{
  "d_model": 96,
  "n_kv_head": 4,
  "activation": "gelu",
  "norm_place": "pre",
  "norm_eps": 1e-05,
  "positions": "learned",
  "optimizer": "muon_hyperball",
  "lr": 0.00593,
  "decay_fraction": 1.0,
  "decay_shape": "linear",
  "seq_len": 256,
  "steps": 7667,
  "dataset": "wikipedia_en"
}
Each number is 128 + 24 x the weight over its row's rms, rounded and kept within 0 to 255. Layers, rows and columns count from 0. Numbers have three digits each. The size before them is the row's rms in percent of the matrix's.

# down: layer 7 MLP down (transposed), 384x96, rms 0.0831, rows 7-75, columns 0-95
# up: layer 7 MLP up, 384x96, rms 0.0829, rows 8-76, columns 0-95
down7 101:107105162157143120120143115139144121160134156136108122125113140116152198175096109106096118124123119129116131092052088101143133149064106138139106109112157132124100098111125136119148159144148112111133137134114138149124126139186169111119113121125132143140143158151120153098101134166147090089
up8 115:127145103126139190141141172124104087137109132143135146130141136086124099104123130123094114173138175176107150116119138122124126143135135162149093146114156169108130174071115131096180123127120123151118119125123118119091153101162167122151104153116122103125120100156119166179113147114151126142
down8 116:126123119157131143096122155142155142106163128111143103127103146113137146114131145123128169131135088150117107144111125111098149120135092148136125100147101129112143111139088106140066162126118135159087152150164132173116119118176126191106181194090138140112125146107131098124121083137134149130
up9 099:128123119132176184120138124169137116134131137119145164103154127123115124121162163152139122137140139142120110179128147109118115134173106121148206149123128170108087098133098090127136133115095116123107118180121087135154120147126143082124133151116149129139082079125133155154098156121161131113
down9 107:139123126186119085153130130133116121124137150111098130146174158115174125145139124088162134117138116094131125089104140118160111097121127167124122106141172107131118123119184112116182160161155188102095104100168099099133121152114121119107087090118119135119129134134126115131099095119099132136
up10 093:108139152124158106111167133119129123126104142152131140133160155123117104105097120104155145160084111159139133103105123075127117161143141122113081120110108114103132076128100133149168171093114085122121115150188113115136136121113174099133140114126072164108148105103151155094104102112139117121
down10 092:115143097139081131147117154131135143119137135137151153152109145156129140160098133106082053129140117095110080133125110155127133085159124135118115096116173117115152148164138081126165056167133113097133157092136144124127127122105116150141137122125163115116135121175167112150128105136134120113
up11 093:152162117082140106112084111071172140146131126130118117109148104146155141141159116139119134148113109145130121162127153125139149104144159136144121083146181136107143086121139125108097149155122121124109159078157154123129135192131134131116085129144148152114120168086151141108165142121157119084
down11 096:178139148156149102181101122134156074134094095101125099140183110116109126107122076138126156092089130102155153116155153152149147105126134124119178136136121127130079132134122149104151129110125133147114119119109107133089146116159119128124138141101112156170128121092146155117165120168154124094
up12 095:136132093160099162120177150126070132144097147087102120143172099116118106077146146120133105134147148124118133089117137087185085115119139096123143120103135117133135096111100151128117139119113142130171120179085136147102172108102137123114164128126119112127106180129141152111120103114115130131
down12 102:101093147121159092131091123134143113133103149127172136090095130150133097171151165142123129156127133128098126106117096140096169108101112109191141112195108149087169114114116128137138110123136120135126119083116129139128087113120115153102166137123142104151166108133132097100177112141147137135
up13 106:114095175159131064118095153131105118116179144105137128134166124128120133114121085119152099146124129073119126127073127142097104092137125151111156105130128102104121127139177121137135142105097112112138117106171137149102107154101145128141149133139124126100134093071151152146139112111079163131
down13 107:137151105130160148160130093140102161101124129138105108110140130140156123114088106115122109125084136192138142101177102137159124177152124083105124114131103130112102140114133117120084098119133129143134096167108106097117124144112170178125166127161150178149089172139106142137129149129124136129
up14 087:113140127125130109131133116122162128144138127116130093096151115138177098099182130146127098113178156133143097101158136112089119088133132131167128111130128148030136109119127107159135111099110144071138100106131129148077124104123143126140121115113128112079139084147119146128150140109141110133
down14 091:100146145142101115067119127157120136120110117099150157127141173145127135124108155170114143152123140117105121095120090151120154145169090085144111094130136107143154144124084081150083090116126121177148112166121133112120110113103163122142123132106121178184136136131110115091106112138112148136
up15 084:161103112110106131095149131125176142130114133098123126127142109146117116121103122102129092173160140161108084117154140072132115107164150150127121114095129105149139153104108104163160097163109121131136071127118124167133121091113153145119132122123136096091112174132069128160156120162131108161
down15 097:063106131100090155168112142147161137118103152129129162113142157132137123142136144114122129158143137124113156103081103096136136156141111074138141170175144107145137122118136116096128140108120081111135119156092172117133106109125119133142114136147116162168110121141123152108162104109192099093
up16 090:117125168110148154139139130122149139080129089157118160124153157080160105103139150135126156180090106128128125141142136091128111116126111144102163096102146118136155103067146152130124098151124085129138141106117151198114131129130129182092125101121100124143138108107165126119149133107141131165
down16 091:155126124122097147161082102079146129146079142164121148141122116099107109111121179149127182123063147103139149123176103128115132139079148135127109153155110165136125149105154137111144136155124148131130166154087091135161131115119101138135109110114114126154099162123108142161136110129094135118
up17 109:094179118114145107097153132093095177160145128148161134121133114140094113158135182144150106143148169136145128168110144133142161178145127113137132104109106118121126112119085132114127115116165162149138150116145122149164173115130129118129105090118159120087092087118105113139112143086129096103
down17 096:117118091132094125139136123109090145109122109124128119104131164153121116109100160123141164107119123101129111183167133135120086112154159090163137094106142169137162146152125159111118132116135125142093062128091147110126128138094083155115128124150139168145161138111164162162118098153103156155
up18 096:142155100160137149071137071092139151140083141124121094125135126085091126140126120106110131115085149102109115125123148105114120126163125168129130161114109145144136144087132109114088122152135113132101153195104093148119117132133184071115116134125151090112124100166124120126125115106109136144
down18 094:111103109137158154118143129151115135127151109106142149124134090108110116149123102127135182103108125098138132131105112131145109134134188079103129126165125111099137100164118142088110079140123089110129082166120179085130142156167127156153120120162119098161154143156112128153098169133150147130
up19 097:156132092149149096108115116146140157109104142118167125131149106119137142077110147081119108149158135150073110128117139108090126128117151170153088086133120107159153162105137144120153131141087141091159109086111122162101116117125149142151103097099143103142146136145126168125121122136131195142
down19 092:121120146129121162109153122095090164176096080126102159138098147101074127131113115155131133153113089098165168118133105141157134101124105091111118140156180133120112131163094153196116128154142145160135135138134139071147122119137110152114159123128127124114133118135118144119107134137169097110
up20 087:110145165150152128090140125159130115135123152136099118126105118102143129139109155149130135128136083094125128131157146168118155116133133107154132110089116106174170158084114134151128122159130176136184115117089154145120175090145100132115139107153112134108111161135110108146141167111139108200
down20 090:134154079146165111109150141124139151110150136130141110141136126118123158106147156149092101096110126107097110109126064129143164099125141186118121136147140136125112112144137139151126141121129153133117152125160125141131132196067143154099136179098124110147105124165144122070123095137127110084
up21 101:101123145099136098141110124135077127157100130129150145136155126155131156154122132125119150150112129157086140153135149071110113155124076109109148130086139122155107100145140098150125128155087156117149136187126115142207122123101123169108148150150135162166155123102131101120139133152135144113
down21 107:122126153162121153097106111121150147135118085105124153150098124165151135116106148143157155103087133125161122172136150140133134137126103144109146167118146095153142145128110092152098116203153151109149116185115114108157132074122105133103148147090082150132081138117141137126120153114111141132
up22 095:142131108145137108093157138074123094117146108133129113151164129174106145153167123141123081133134110157112120117119099125103141117188136145132150135131114122147115130089190136130159109125098149119073103163147083134132136123096153090151100142130132114128122109134128136124120183102089120080
down22 095:129127144107099151132078120120102133104105155126132179063135148163119143100128099177130117114086163132095154139172109111110102156120127144141098140133162150110105111124123136175113137148149096091154129111124136098133098110120131138117162159112105148123117133142122145152168069132131174112
up23 092:163113159125080138129128098071112107185130137053138123148152160126119095098155138131116124125156100166092177093097137096110078152138126128111114133126124122149157119118143132109108152122090108106096140158133134130109133135116154117105131110132145126118126129143150156166108125107113075148
down23 091:116161164104097131120135123159086175125172104104119164166103132159133164135149133140141130084126142105113121095105129097134108114166077146115157131173109150141111115145134155170096121148123147128126071169120148097170112092099120158138110142119113130137114114145101148121093111106117120114
up24 099:096139141169144154112127138123125164105115102158131138126097111105135157107151102124145097164120144111118185116125124166113113121099105078100156175109134208131123095095154149091110146135121122112110155131118134130130112166116106145138137128167116141077118150126127101124083152134095128100
down24 100:120150135115121111130113109145093115123105179123150164093189127133105098114170134138151150155130132098118102118171113120131126132119104099125154139117108119132074141149147171104165119099155101136121120180097154152142090109093099136096152116109121147122116156113130076128091111138147167149
up25 099:103134138113153150121094121091159133139158104115156069118104144142158153149127156155169113137120129153121090150148120115103123125101099109122112110114125127098140145111165116102186119132070139097141123123117119111120141132161147139115126138165101173118124057073144140142143141129089116159
down25 109:121130102171121113116114093160141127131115136123103148106148130107086133164122151178124152175122119136168108152101131112116116120151101130111122135159100132092149113147133162144153150182073147069148124155102100132117149123102138091125121104110142131132154100139167114145113082168115131087
up26 093:120111085148120073123120110141139154146120091134152126124138131135151160136186130179075113144117117141093146133116145092146138132179145099138108143105081139164124135127108123174109165128115122119125127167153144162131110155111159088109137143157149079110134143089118125109153130127156155098
down26 093:129118151130139138093155118121169134142114119101101103153139127098095111102105120099144131105161142123133125130190055122185117127100132136133139112141125104098116150085135149109159074162127156147146108106107159098143121160172129160141102126126064129166115141132113143116134110123129151123
up27 093:132114144126168159066119138114123160120158145141132124138107127166098188138146139131176114094105131135158092145118107143100152093094137130109113108140102115158139129138103170118159119114100164128142176165090102148117094168129103157155136105129094110112174121151112141107119141133125107144
down27 093:125129111153141116140115140172179109091125125131114118091115107123093136117106136086113167125125094128129153141152157098154121121147153143110113109175112166133176101161108144132093133125131096102157098139121186134144132124147123124155173122150114060125162147152116110111144136090162125153
up28 094:127125132150089116118162131142124151130161143119162137080133168091106100112133143134104144091098113164167134176118155136144114121121113118145152162122161102143119131154125112160180167159152121154145132136092144131120120073120126112151180152146182114156105174109126126136149152133143101139
down28 095:143114145141160075119085115155112131128117149143125157106116153108140143183158139099097152089160074095124124148104144125142134128141117146167119153146113108082096137148144166125153134114135113128087168144139161083150116144119112128139141113085110107115123175166169152137116134115094113136
up29 098:166122148096113109128104144105157147128152158077129117109126131117089145133095092111109139151149161163128130160160117118123136093110118079104117083118131136133121132119142166095113141105131103123169143153110094137088136131069130145142119094116138101104127135182108171113111132172148105089
down29 106:143169080159083165116138091124124135125121140150112132130145133170128189104123122123154098107158136089100132114133107087153157149131091139123148097133121140079148145133088098095161121085112143161173127120153150109149105117110095158154156141138116142128169121124112120127142100114092146137
up30 107:140132157133119132142072116111170162110151115123131070115180139163136148169123146100132141128075153145115130118118124113157128134124147159136140107144114140140157120088133130161133115111105181148137147095148128119131178132123119137121171091167108105078133154129122119111073124109109106163
down30 106:090132128094180159103176182132119129130118145121135147126096112104095131174160116145139132146118135120137117131119170147134180098127167120126121136133161106109136127118098107147180108160162063119111099115141148092152130107138120122116098121100148122182139130117127078152108110121136120127
up31 103:124144188119077134137134156142130151135109158136132145136115141150123145131122098121093117141126194150104148173099118131123109141117177170128114162125126117109143114120139122158107166158105165098100132113135062140109113111162149117148125112167147095140082147136176124098107138128123122098
down31 094:132103126136152137126197130110135120158103125137119151115103136175157127147167132114114105143124093141124146112144159128120130103090116120150136126110149123186123118140100135073129091075132087117130118137123176110166127112097135109109144094122117129151133144094121145136155064123121160183
up32 111:112122128111135110157110156131113139093135181100154128108113135115137117094121142103134111133169141128181136150133151165146125113104171133137147081112119155112113105095151121148139110122122104108185100134095103180134161121200113142145119125146122123137171164147133129115137132127131176176
down32 105:150120132127100125155155153092124119093129140170116076125118114089122157118141149114162109140161128174134099091158156145131091112098157113139113147117161100115146160134133147132119127180138118054140133128082137145129150128166133129135112111113111153105127102129083090102126148158100158108
up33 101:091106169124127132068108128125107139139134107168160124068094072100156149118077133107150095109151135119137113093110122138098121123102133145161138142152121102108158169129122132107139118142156114108115152168162122134153173109113139173152113108116130108126137126142153101097145161142092135110
down33 086:132126126106131106165154134118113140125091177085119078149132154114102136103148125124133149154126133164119161161182162137124159077160118139080125125126174154130132091115144128142119096105106098170125057090122139141139115160092129108134137115156138128130145118133110134127091131159126119151
up34 101:124194126108135138130087120118140167163135114126169144156109112173081124147117120150126131172124113116119139177113155102077089100131132085136142131116140128107167083122172096148119118114115098143105101087148152148127167133146139113145146126129098114143148120116139147126107107105099094157
down34 104:117122155130109122144131097156136145164129115126125087144157115110142177083108079157152175109136136103142139102153092154169155111149141128132122129084156118149130168127084133126120128114100115133073138176114114092094104127126112169104135125138100176140154085117126150148109139132114107110
up35 098:144193147117138177139105119133094153096102161116148138126133152094150122172122148128080105111159121159134130179080147140123122136138175112154129080132131116103106137133137114133132173144112131138118140117122105155168128150073100130125129127113183126110151105087114107105147145117142111107
down35 098:104121101162114150170135129102139147108156101167139086121115140081087098100157124122105139141146108124109179122173102123102131154167106105109156136111151123150077124104142154141132134086127146144144176152113126086139117111149127165103109141137142116131105107114141164084127165156102131131
up36 105:128134115119144156097099142119132086127089098117115143101159137115134142125139157142125108123122106111117150102160129140127118108130111126106116150104149106121142131070091135189105116100134123145126151114139102153065118122107075122127088187168170092119133117150137145090166130134123128182
down36 102:115106161144120120106094099188107116158139118123110149148123106179167169189132109130124114147081102130147163167159130167108159098118140134110142115109139142090136136130119124130130127125122112087130125138110154157118129083126094085144165074119120142129141085154136161119102119131118147110
up37 090:133125125108136134089162156094104129133103118128159114120141154145166161128165129107167163163134118145104134116122125158131089145109153156130131080139162148174088102181104129118131152106115136096111158135151103131133058127143139127081087124140146157131129126114078153150132140144123159112
down37 086:094099150120132145134107139157147140148102144116149109142098106140129155147146149080122177130139118067104127121121140104111143177081120117097173115134136137138139138120126150163152147084120104156117130130198118082162132148129161141144118117122110128149161154097096127122123123126142106190
up38 102:135157151116138149117108156118134120151125138139129115096132143173103127106151126129127128070120090138126130116104139112119059109092100116161127115142130119109072109099156108156146135162143124092108117190133160112159133133157152112118141101108157088101094170165118123138102082157119122121
down38 101:106118156149129109130150120143143122087106138134110111118104130135129122152121150155110124184139126163140110061191134141140138109144183117087147169106150117133130131106085118124139097132129104166116152100093138130144115148124115081107123102107144161152168091139085096127113140090121107150
up39 106:101091107081136112114108135098102144122141101120156130116135126103140122107115123119199140097125169122159136113156178156124146094095117126123104122104116118155131128158070131152120145083141116096153144137158113125140143157120162131104132108065121132111124114157124130109202123117110133143
down39 107:142141138154131121123075121157141127092136119130099144116135158102127145096123178156104120171124156118125140140128145108092121107133099115166141075179141103106069115139089130126114133126139141128160118116133126132120143101159111181108134105169163081098129163153123108134082099132149152150
up40 100:161140075158117126098128132134126109119129108151123106104133139115135140086102133119116159102095125151130145121130146119071142154120103173121150142136129161143134130070142141080100124171153099138167116140116137120091150081088128141124116123145076101063130117142163122109122149144168116129
down40 109:136117148126133142139143090097101132129114097118111132138119103137116113124082130195120135098174120114130107126129123150129085139136137111118149102149093108134144119180115169125098162123134086108139132164165114131073170115157109131131160181136199105149105128110133113111129099156132128126
up41 092:173156135112143160097115125139159116125137098124089149100142115059142103119157173132169122109174107168169123117127118146121115149093150175133141072113086165150141112112107167163144130131115107096102170110147114134141105109134107142145118145140136121122123140159142103142147107148138136147
down41 090:094139150104098124164176129115091107136102123124145143109145128152121148140152121087134085159145124187057128144115135128164107119141142120150157129190145124125099124166173125111111128122114144135122109155125102118117193121139131126122144111113088170142153106106099109147108135116104124152
up42 103:121150157139137113195150136078098152165089126147117127109105096124160105101166107154124127149116134162128117100083181160149150164133129110159149118097156121114149131136124117124131098130098108135124094093145113134118150141092135150098086105127103135147160165128121110111124159091156133097
down42 098:104123124140173162143106113158134128130139108106143089136125138120116129153105144133134106097151162159151098108120100122085137139115133099120117130107147184129152123132185141178147125143111126135092095101134089106136125114162134102156155142118167120091120100144148173140125097194080111127
up43 101:163099115086114176145122150091140130105146142127125135108159118137152195097149154133124126140155085174123124132145151128119122149116112134148122152134163158148116086143157154166133154157091126123140144138124127119110153149136123137162200109099127139136144189135123146119166146158103126155
down43 093:116138114097164110117187136127158174158126135142086120115104146140127134136144112115136109106105104144108109119133086121133126136106171088118139096151141126082112154118167142087145115167132148128131139117119122131152142147133157186092129098162130117103149096141153079143094159139140122186
up44 104:160126133140111120127149092130109074133145113141109127097143149104150123117097117145161134121147162107124145112138162137125113125157105148098139114114163133153147122092127160102165099141132105191050127122182103126120106134150183146132112110128120134112136141132140181136121190119142118116
down44 102:139117176148148111103154148155164110147105125116116140102126094124146116162100152143106113129113149156106149103185092113161127110115146192119127152133116090118153131134135138141164125185129097116098139157090148155127064123128122168103116127173130078157126112104124116130134109121134136131
up45 101:138198106137104147125116120125123151120144123132175079132149145103117147157163148111098131091110144125135116139098174121130124102121178120132119133094140165175115106139086130094153071100126088150108130114150130141149100103110138097105143119115126145133094131119103170129138135136097098084
down45 103:092116109093062124106115115128137121115131094116137138128158108137104081065108132132144135134154134131154106152095131150146122099147088162132135102139134114084081153154112142166091148126151165082147119147120153160079143125141158140126123171146117146118176146119133130138151101140114130129
up46 101:106096098140153156129122149139142138129141115145117094114147134145149097081156111115138126138070126130114139117177140128126108121093126128155129107118124124129146185091145139075131107162099107161151169121100097166145101101083128123122122121111118100138186131092114084154168106119122106115
down46 102:159113091171116137102119097137141161091148145090162133140137108148122112144150141114119105153119106161127148105187119117097130139117108115121159130131126162140163081130167071146162109136097154127079135096152120073123144118130160117113156148114125149138079141123141109155128086130124109133
up47 093:133145120102163137115128175097094138144119142095114124147099116137156107159081137174143135165090134150117135161102159192110165111161135096096156152111130144094120106122117137118144119124126099118118123182110103150165174114117106102139151123125145137144122133119124073108124149164146099144
down47 098:133081131122133128106140111113155123117160115104165185174120132140133136198127162146107068168143140126116120119096105092127125141144141107157110102115131135110166119133141125128122139114072111161128186137145111122130114093136137173150144122147146121118107080110124120119092149159099132156
up48 098:113167157162160082143156134120102103131121105105076102077180139130135155109132151110099124147111144130146135148101109133101094134130135145133123133168154125142195124116135107157137120141125141179120122144167157135150158137126154105103088108154141144127140063115129146150140138161137145112
down48 103:136093171168132175096126146134158149113145126107146121125082067177122159119132123144159130141132131129133133136145120121119111120123146105141142123121161198131083137111096106170113120124133146132145093116145114110110100155120119132123104111182152110177150139124087111103102163123106167141
up49 105:147119132104150175103127140072125126107108123096133099076111141152138057134100110130131137141143135130128134132138119143072148125110171111137127168143139103114116138137115144145115164119125082170116125114101128131184155111176119130145169109137134112137092145082121142146163113164125141098
down49 101:123116112137131133130102124075134156141162135114101157125159120140107144073122162106136127156096138140110127137142115105163069111088100162136120113156082167115139167154161069126089162089133136112123110135175126154147138115126116136119085149160117113145117153109116160152116143108117148141
up50 091:131159127113108166113140121077098153138108158102161091097105136143130111094156142133124115108138161149120148131129153137118104136153147163096127136082104122121128091117149117152134072111139132108101115134161106139125146068078106093105143153147103125068146133146106144100095124107102157130
down50 117:084160132131134133136083136091111150147112115188166125106155156175153144108117138166122117137176143144118138134075144105103139099140147155116127113141095100165126098134089133124146144142111127146152104135081112146148135130100089109142091110099144147153118136125131159152149130093085118092
up51 099:103151187148151133099144104098127165148140122135120088112152163112109141138167174142099074124106138183151133146144133107128116113133135149133174175150095096112129088136136150129111110140134094192152152119117145133131107112118148117113087107128135125084115113113126134129161102124126120088
down51 107:132113124103108172121133161134121176158096135125116125132102095145081140098147114155054120143090128142146159121127147160115108116119183134123131086147114141158121138118101153136134118175100091057148084139130125109121148134113131143117102150139121152139156178145147137110124134126103140117
up52 082:128106149111129175106149107178124105108098165117144099094140099118177115167124149183108159100071127138130136153100100087121116146085131135160106105095127136159097097121128151120127144157107142110132153140158105145166133095111145158123136112106108105103114153138160100153127139143147137137
down52 083:129136075114143096104128178131146136081118109109146089141111140115117094100125127150128154134147112118138143093142117142153103090141149110108133119147163110167180160137136132148156153160137133109102163087179141065128151118143098125091141134092152111143138085153162144133144126114105135133
up53 104:104147152108156159141115158102118098143095107119124141086162108102085144143135113144114089140138139144118122130131125133095118104143173163155141153146138096150120123098097129128142087120146089113122137164108124131195120100105152132137045104150125129148141123156121113118098135147161094094
down53 098:087148141125116113168129140094142126108123176133140118132140113099103121103099147120099154115121100167117101084114064135136140162126125152115121153140097107101105098160158108104112142136130148156154155134127098107140120140182132100189141127187106134146130123127104168147157093136114149124
up54 105:108105114150168151150130135133176145143079129142147114088127115103118167121133122116175157133144122137164112129126157108131171146142100131148163099106133183088149095154139139151150131123112094130137096111071115127097177129137089137147107098159108083119124154115107130137120103137148160121
down54 104:116131134127113122140146121065140125080096185093175148103111083129105104112102119164104160139115139158115089133161090097142149147165100155095101134122151135137143114175123122076146113166101115116162148135147127149120105122168148145125161166108134142105110116130119122136128118127146142132
up55 092:127142128115135107110147106146080080135117091100130085116162129153105142163122146113143142148118086144089101165189148154135152147164122116167136122128131118141098157138068106114133144108107154139167119141145154151128119157127127127104070123149123101135124129145151134105146120085091137166
down55 092:128131092106113138117106149132120154118108119116141098150098108138170143152147158124077114112147149166134128143108144095119130120056159130141112096121131122126157112162158147133164152126131100099105089090152154074157131109158132120154092142100161135114145099148102189144140155124150132124
up56 101:115097114137133145098126159115154086139085135147100111114143108152172141130123141119111137176178095170101141136164150135130091103133166169127107109125108141117139076182116087112152138142150146121120120132178112140117137149145127155099127100134115130113127119136170149146097148086146161100
down56 102:134106127100162086146116107147117110144146154153127166122112128126173142186095130094108126132084127088140109092124180105143132122122141126152142128151152119125170142118113134110127137109113134120160133129094152109181110084079142119154093156114135165115131101117130102124170083135155126166
up57 099:161152130086132112156186169148096086127106141151155141127126128121124160105127170102150125154107163136104134155118157173137129071157144122128137118107151177124125122104118157135127111121156120176121104140095102158135123124139121160129100143110122122147107094180103156112124113093155165128
down57 093:135137142171118135138139126142140084123128127126119131157106157149074173097125116118108195128124149091143137144117108104150166162090102100136185122141154138115083109128135107136145104088122106188101141097133129138105115107101128159137081113148107140160101099097136143114112145137141132138
up58 103:107152143141122171146135095109116143144166081079115113133110116132101129151133127159102155110118140103125114111086141139086132144130129124165096166097139148145176138102129118110166140139069117132142087122142107170148106076177118146120153121141135129092107134142126138084160132116098154112
down58 099:145108163134115110090123142104152121156107166130084141160155166112123105157103100111142100137108109088110110143117112124138119132104082119092139129161134128145103144180130117098057134084132164104101130179127148126123114135121175108114108135132112132148156102099151148143155119163120098143
up59 108:097117120132119127146086173090153134139153111135125114132135148135130137137101150145147114109093138131119147110135125114140089105143134116122146139135111106140089096170160139153151165173130151149143174133174104141136155140114197123065121138132135119129066149107132114124133180163162112142
down59 100:130105093135127123164106156221091133125104114142137139106125125102080123085132138120158155089105097159135125133095137152146158123115102092169147121088134132103143154143125120119139126151168085114142116130156142138160138160131127157165102121131130128137119087090154149108121116115161106121
up60 114:115120125100124095082132104109086146108086158129131102141106117121145169185103162103118187155124158113110161134102116130151119108112110129149154107157148088117106082123133168149136148147142135167155131106101100144138138141112078105161159123143094106137109157101102138151135114114150130123
down60 113:125131115091105141122082143122136153133131135109146122149118176109154086133136183138102121095135122085115141086112115102135109179147121138082083135110119119149127116132089147126139143135131166150102160156174125089150076084155129156132135146149142102110167110106160116109114147155148128122
up61 099:146111118176108172134164146156127135191096128151161162076122115139114115156096124154152096137107158152101170141111167165079156123110136161112139154130126150123104104128108155123131135141099137156086140121138129143139183133136148135173156106151139155133111140115132130107126112137160130101
down61 094:119114141080129140142129123086151111117155136123149100131155134177136128104214139146140100096119103126125114120125119095164114119158130134137059123180126116094145140139192137128149143116085123086126115149130109104117104136098133121098109127100129138132160124165140137165122130118112127163
up62 092:138150123120158127136108121101107125136126087151156106143115131134172118132138078129124137161112129112073117104109171148158148133126092122146114120142143092113200095120136150115166128088143125085109121106177112145108152157121142126143087106162161125132096117138191148107102128120126147144
down62 085:143115113141122101138129107147135110136139078138164136125114130127161160091105139097092177116195147125144143149120144131106109137179139120132100103113144112171119146100169144131126142118127163094134119099100157087166106109114140121068122104133117127116154142113123116183123142084167118113
up63 109:137141167156131144138114136137111125178130100101109132129099187124145068127146113125096167108118181130112127104146136140086124130145103158062164122115147134140092124116150158114127147105098171122132187130142097116105128098128110092074144137130117120114142129114112155129113162132116113134
down63 114:141132173122131134097093141090144078094097155157134101155145157152165167094095129149176097181126089093153101150125088125101133133145096099154135147137120125114139118118126129111115162125145143116109110135098104138087133130132139094153136100131170114151117099160153100131140137155127149152
up64 097:124163150169186113130122179149104149132116129160148190116126088136099113121161127117155127075166151137069119129125122162116124136089114114116113101084146124134134147122085149134108118161117128129131145158154121161122116169114156102099119169139133131122140118148115147120147130141116171089
down64 099:120119151101127104161195108075132133159138139154090154120158141115122121167142120136093092113114116113099118109130115077132134094118130127134112073110133162092134139162133119086168151101109103133153135133129196132153105140142119160098119158154115150155148128112136127104126140124151145162
up65 097:073139145125145119154104133132122153134172166131112111128131147122175132099140160157135092158110139140165136092164164093158124105148134153136120128114146123121159174084195108120130126171157152094138120133132087145131129105148106144121113124126168113140150135089107116156135161125169116155
down65 097:142162077147113112114086090129115138099139121139115128167136144167135128144110151158114124117125132106135079172096084143126105083159156120114139098128129140118134178181124089139097140120092130103109105137136144126144090081112142126145127154125183089119160150149142131123107134166121125146
up66 102:132141123143123111106129129184104125164151126135127120119187109120141119106148152152159144138117165124107107110124125113131116139177128082116172142119040154075111125127115136156109158121132143115156144126133155144078133130115145104124066149135105084126125121143136116164138169134130125118
down66 112:102136086104123089125183178128166129139134145118130101105144127109137152143172114098118120131123156130143133124089120168151138122113145139125084111165149116090122167132138103071145164171088117120154121163112154127125152130134142136102095160089103149155162113115097126154111133116165113115
up67 099:132164119111197117092112145155122184151153124140141104163143144110115123140142132145119178144120090148135148109138098123140116111126126141110096111127166079112130111136120076150130139164103175124097135148160130145102141129122115134086137130142116129128157150101133107093068160167106149113
down67 096:112101112163116121144107152116158127144089107127097120098123072101157131160108173147090111101118131128135133138116126112159161175143134115115136129128127113153113122121160104123138097122146084126142092098140121126179129168114140129186149137139156161104098126126125189158147094112155091105
up68 089:161114141114139137127146128132146126136110108146168104097108094124102131139112092129153096142104130133102136165138146114141117135136068147122179125128129129119122101082141166144129118173158101085115106173155119147177170091086169110129122155117111160128170120117105125132122133148109128072
down68 090:108113106109131155144128095095125163144111124118135113103148152178148112111152133136144163159118121116158128051083143117179141107093146151103110140157131147104137117177098123131122133136117126118109155102117117110127121077129112133127126181128143143145094109129155141169115113079104175118
up69 101:134130150157131117139135116135097162143107078166111134138140133101134155106112129130140149140100144148126068120184128171146074129132105134092156122108185114132096092119064131130159128101126114123135149121105107152130106079151119084112130121136129091109154133122122143118118149111183138113
down69 103:142117137110118120099124097154201110105136161154106098095097143182131120137131137099117120109152109169132148132151132096127135116162150139120110130121136144096145093139172125118123104131113126180141109096113122115152119070153133167128144126127126131122076166085082131104131148166110158127
up70 092:141146110137128127127119115152110114170146137128071129156135111102164177102158176141093137113150162097111163138109139121131164116124174112108147145123161158079146161133152159067115133135075129120138122143126136125096127123132101121146149133116066096121132142128169166123108128143110115133
down70 087:106130143184154120139134148137120107091107140111162112088123150151087118155098113091103101160110130183104111163139099088126103126107119152155122128159141137107121105113095119156177127136154148083132105104132144104112154158161119156124088127158151108111141138143145117117110117118122155069
up71 097:118078136127151122136137153084123122149136126148165095116148137177172139155141155108145109146122125148076096152127142109139109157133116133139146104118083158159125085152141166164130156102148104107151105122109143132194115124148105104093108118146183160107131110122095122111156117109136142106
down71 098:135089146101116075076158131131098139126098100108088105124128106106144150149139143128127123178152158135121128158135157141147131127142140148129158131153162099131144091100079151125158145156126148112110097088150163117119115164134139107153107163164130160109137102126135135073088102130153153110
up72 105:173168124092150110165080118147121138125143131096158126117160145096142081123120094129138104125155113169146145174100099078148096140110131185142107134098108162144100122111129118133146121144168158152131097135132120122121115128123107136150145142126055127137125112103134163154142146149136155153
down72 101:117116089136125126116087153095135082112154175158113131134127119144149144131073140139181129126122155140115148129083143144128080135104117129143133152100140118117097099154091101119143143107114156117108144104173126115178176171104130125144140169147101106127097132145127105090131140179118121113
up73 104:132121083141144154128120145135127152166148088124099149079055122142147116148119170128120153092113113141102113150120172124140160127104118126157159146070147161108143113122123128120147102132097142090149147128100130126137176151154121119105134148154097098100172144141171153108156138141141141128
down73 103:088141130136127108112119185129110150141126148144086123130166153158113082103096088157128131134131145140106116088137119096105086157149108135099143109135141083158128120115143167140093087109131146156110125130164139159126070109135110141131144124169134154131112126113127157150084119126190137119
up74 098:108131131135112135129154123155133140120120179096139128145133140118106134092171130140112156138113144142086078126124111120153138155106107126138137110133109105130151130131179181111140155156163128118198117126160080150174122084120149133164132119150117092113121122133109141128073158091114173131
down74 106:174174171150141108099115116146127087075164128115108120112135119149136100146106121162148110136121114166141121130164087127132106111134147101129104174130159099111086173133121099106101155131098154149128141126146140123139124134109104131171154097068161122140149092138095091159139127122122138119
up75 100:087108120110129149143148118127090144149111078119124108126141150099078167120100143186141147130114142160124091114176138143115137103148106097116143106118116135152155158139154132139127147124088109144139138097130115140084069146149142089087145147161141102110130122100101117166135122079152114132
down75 101:133131117167136123087113116148152092097105199141106152129086148142106089157132147134133184137145113139145128111121138081139117119131180132167142116121118156122127138145131131141087103153145133110129137128112149144170182117128121114099132122093125126121139133138148131087149164116049127110
up76 102:137164142112109132114120135142099133144124127072101118127168185126129134089112094138106136084093121100148106129162175101095108132108181110105134150088155149129141167117134136140093104142111114136147113124110173152150148095118153143160173138138127128145127112093146138143150167158124090133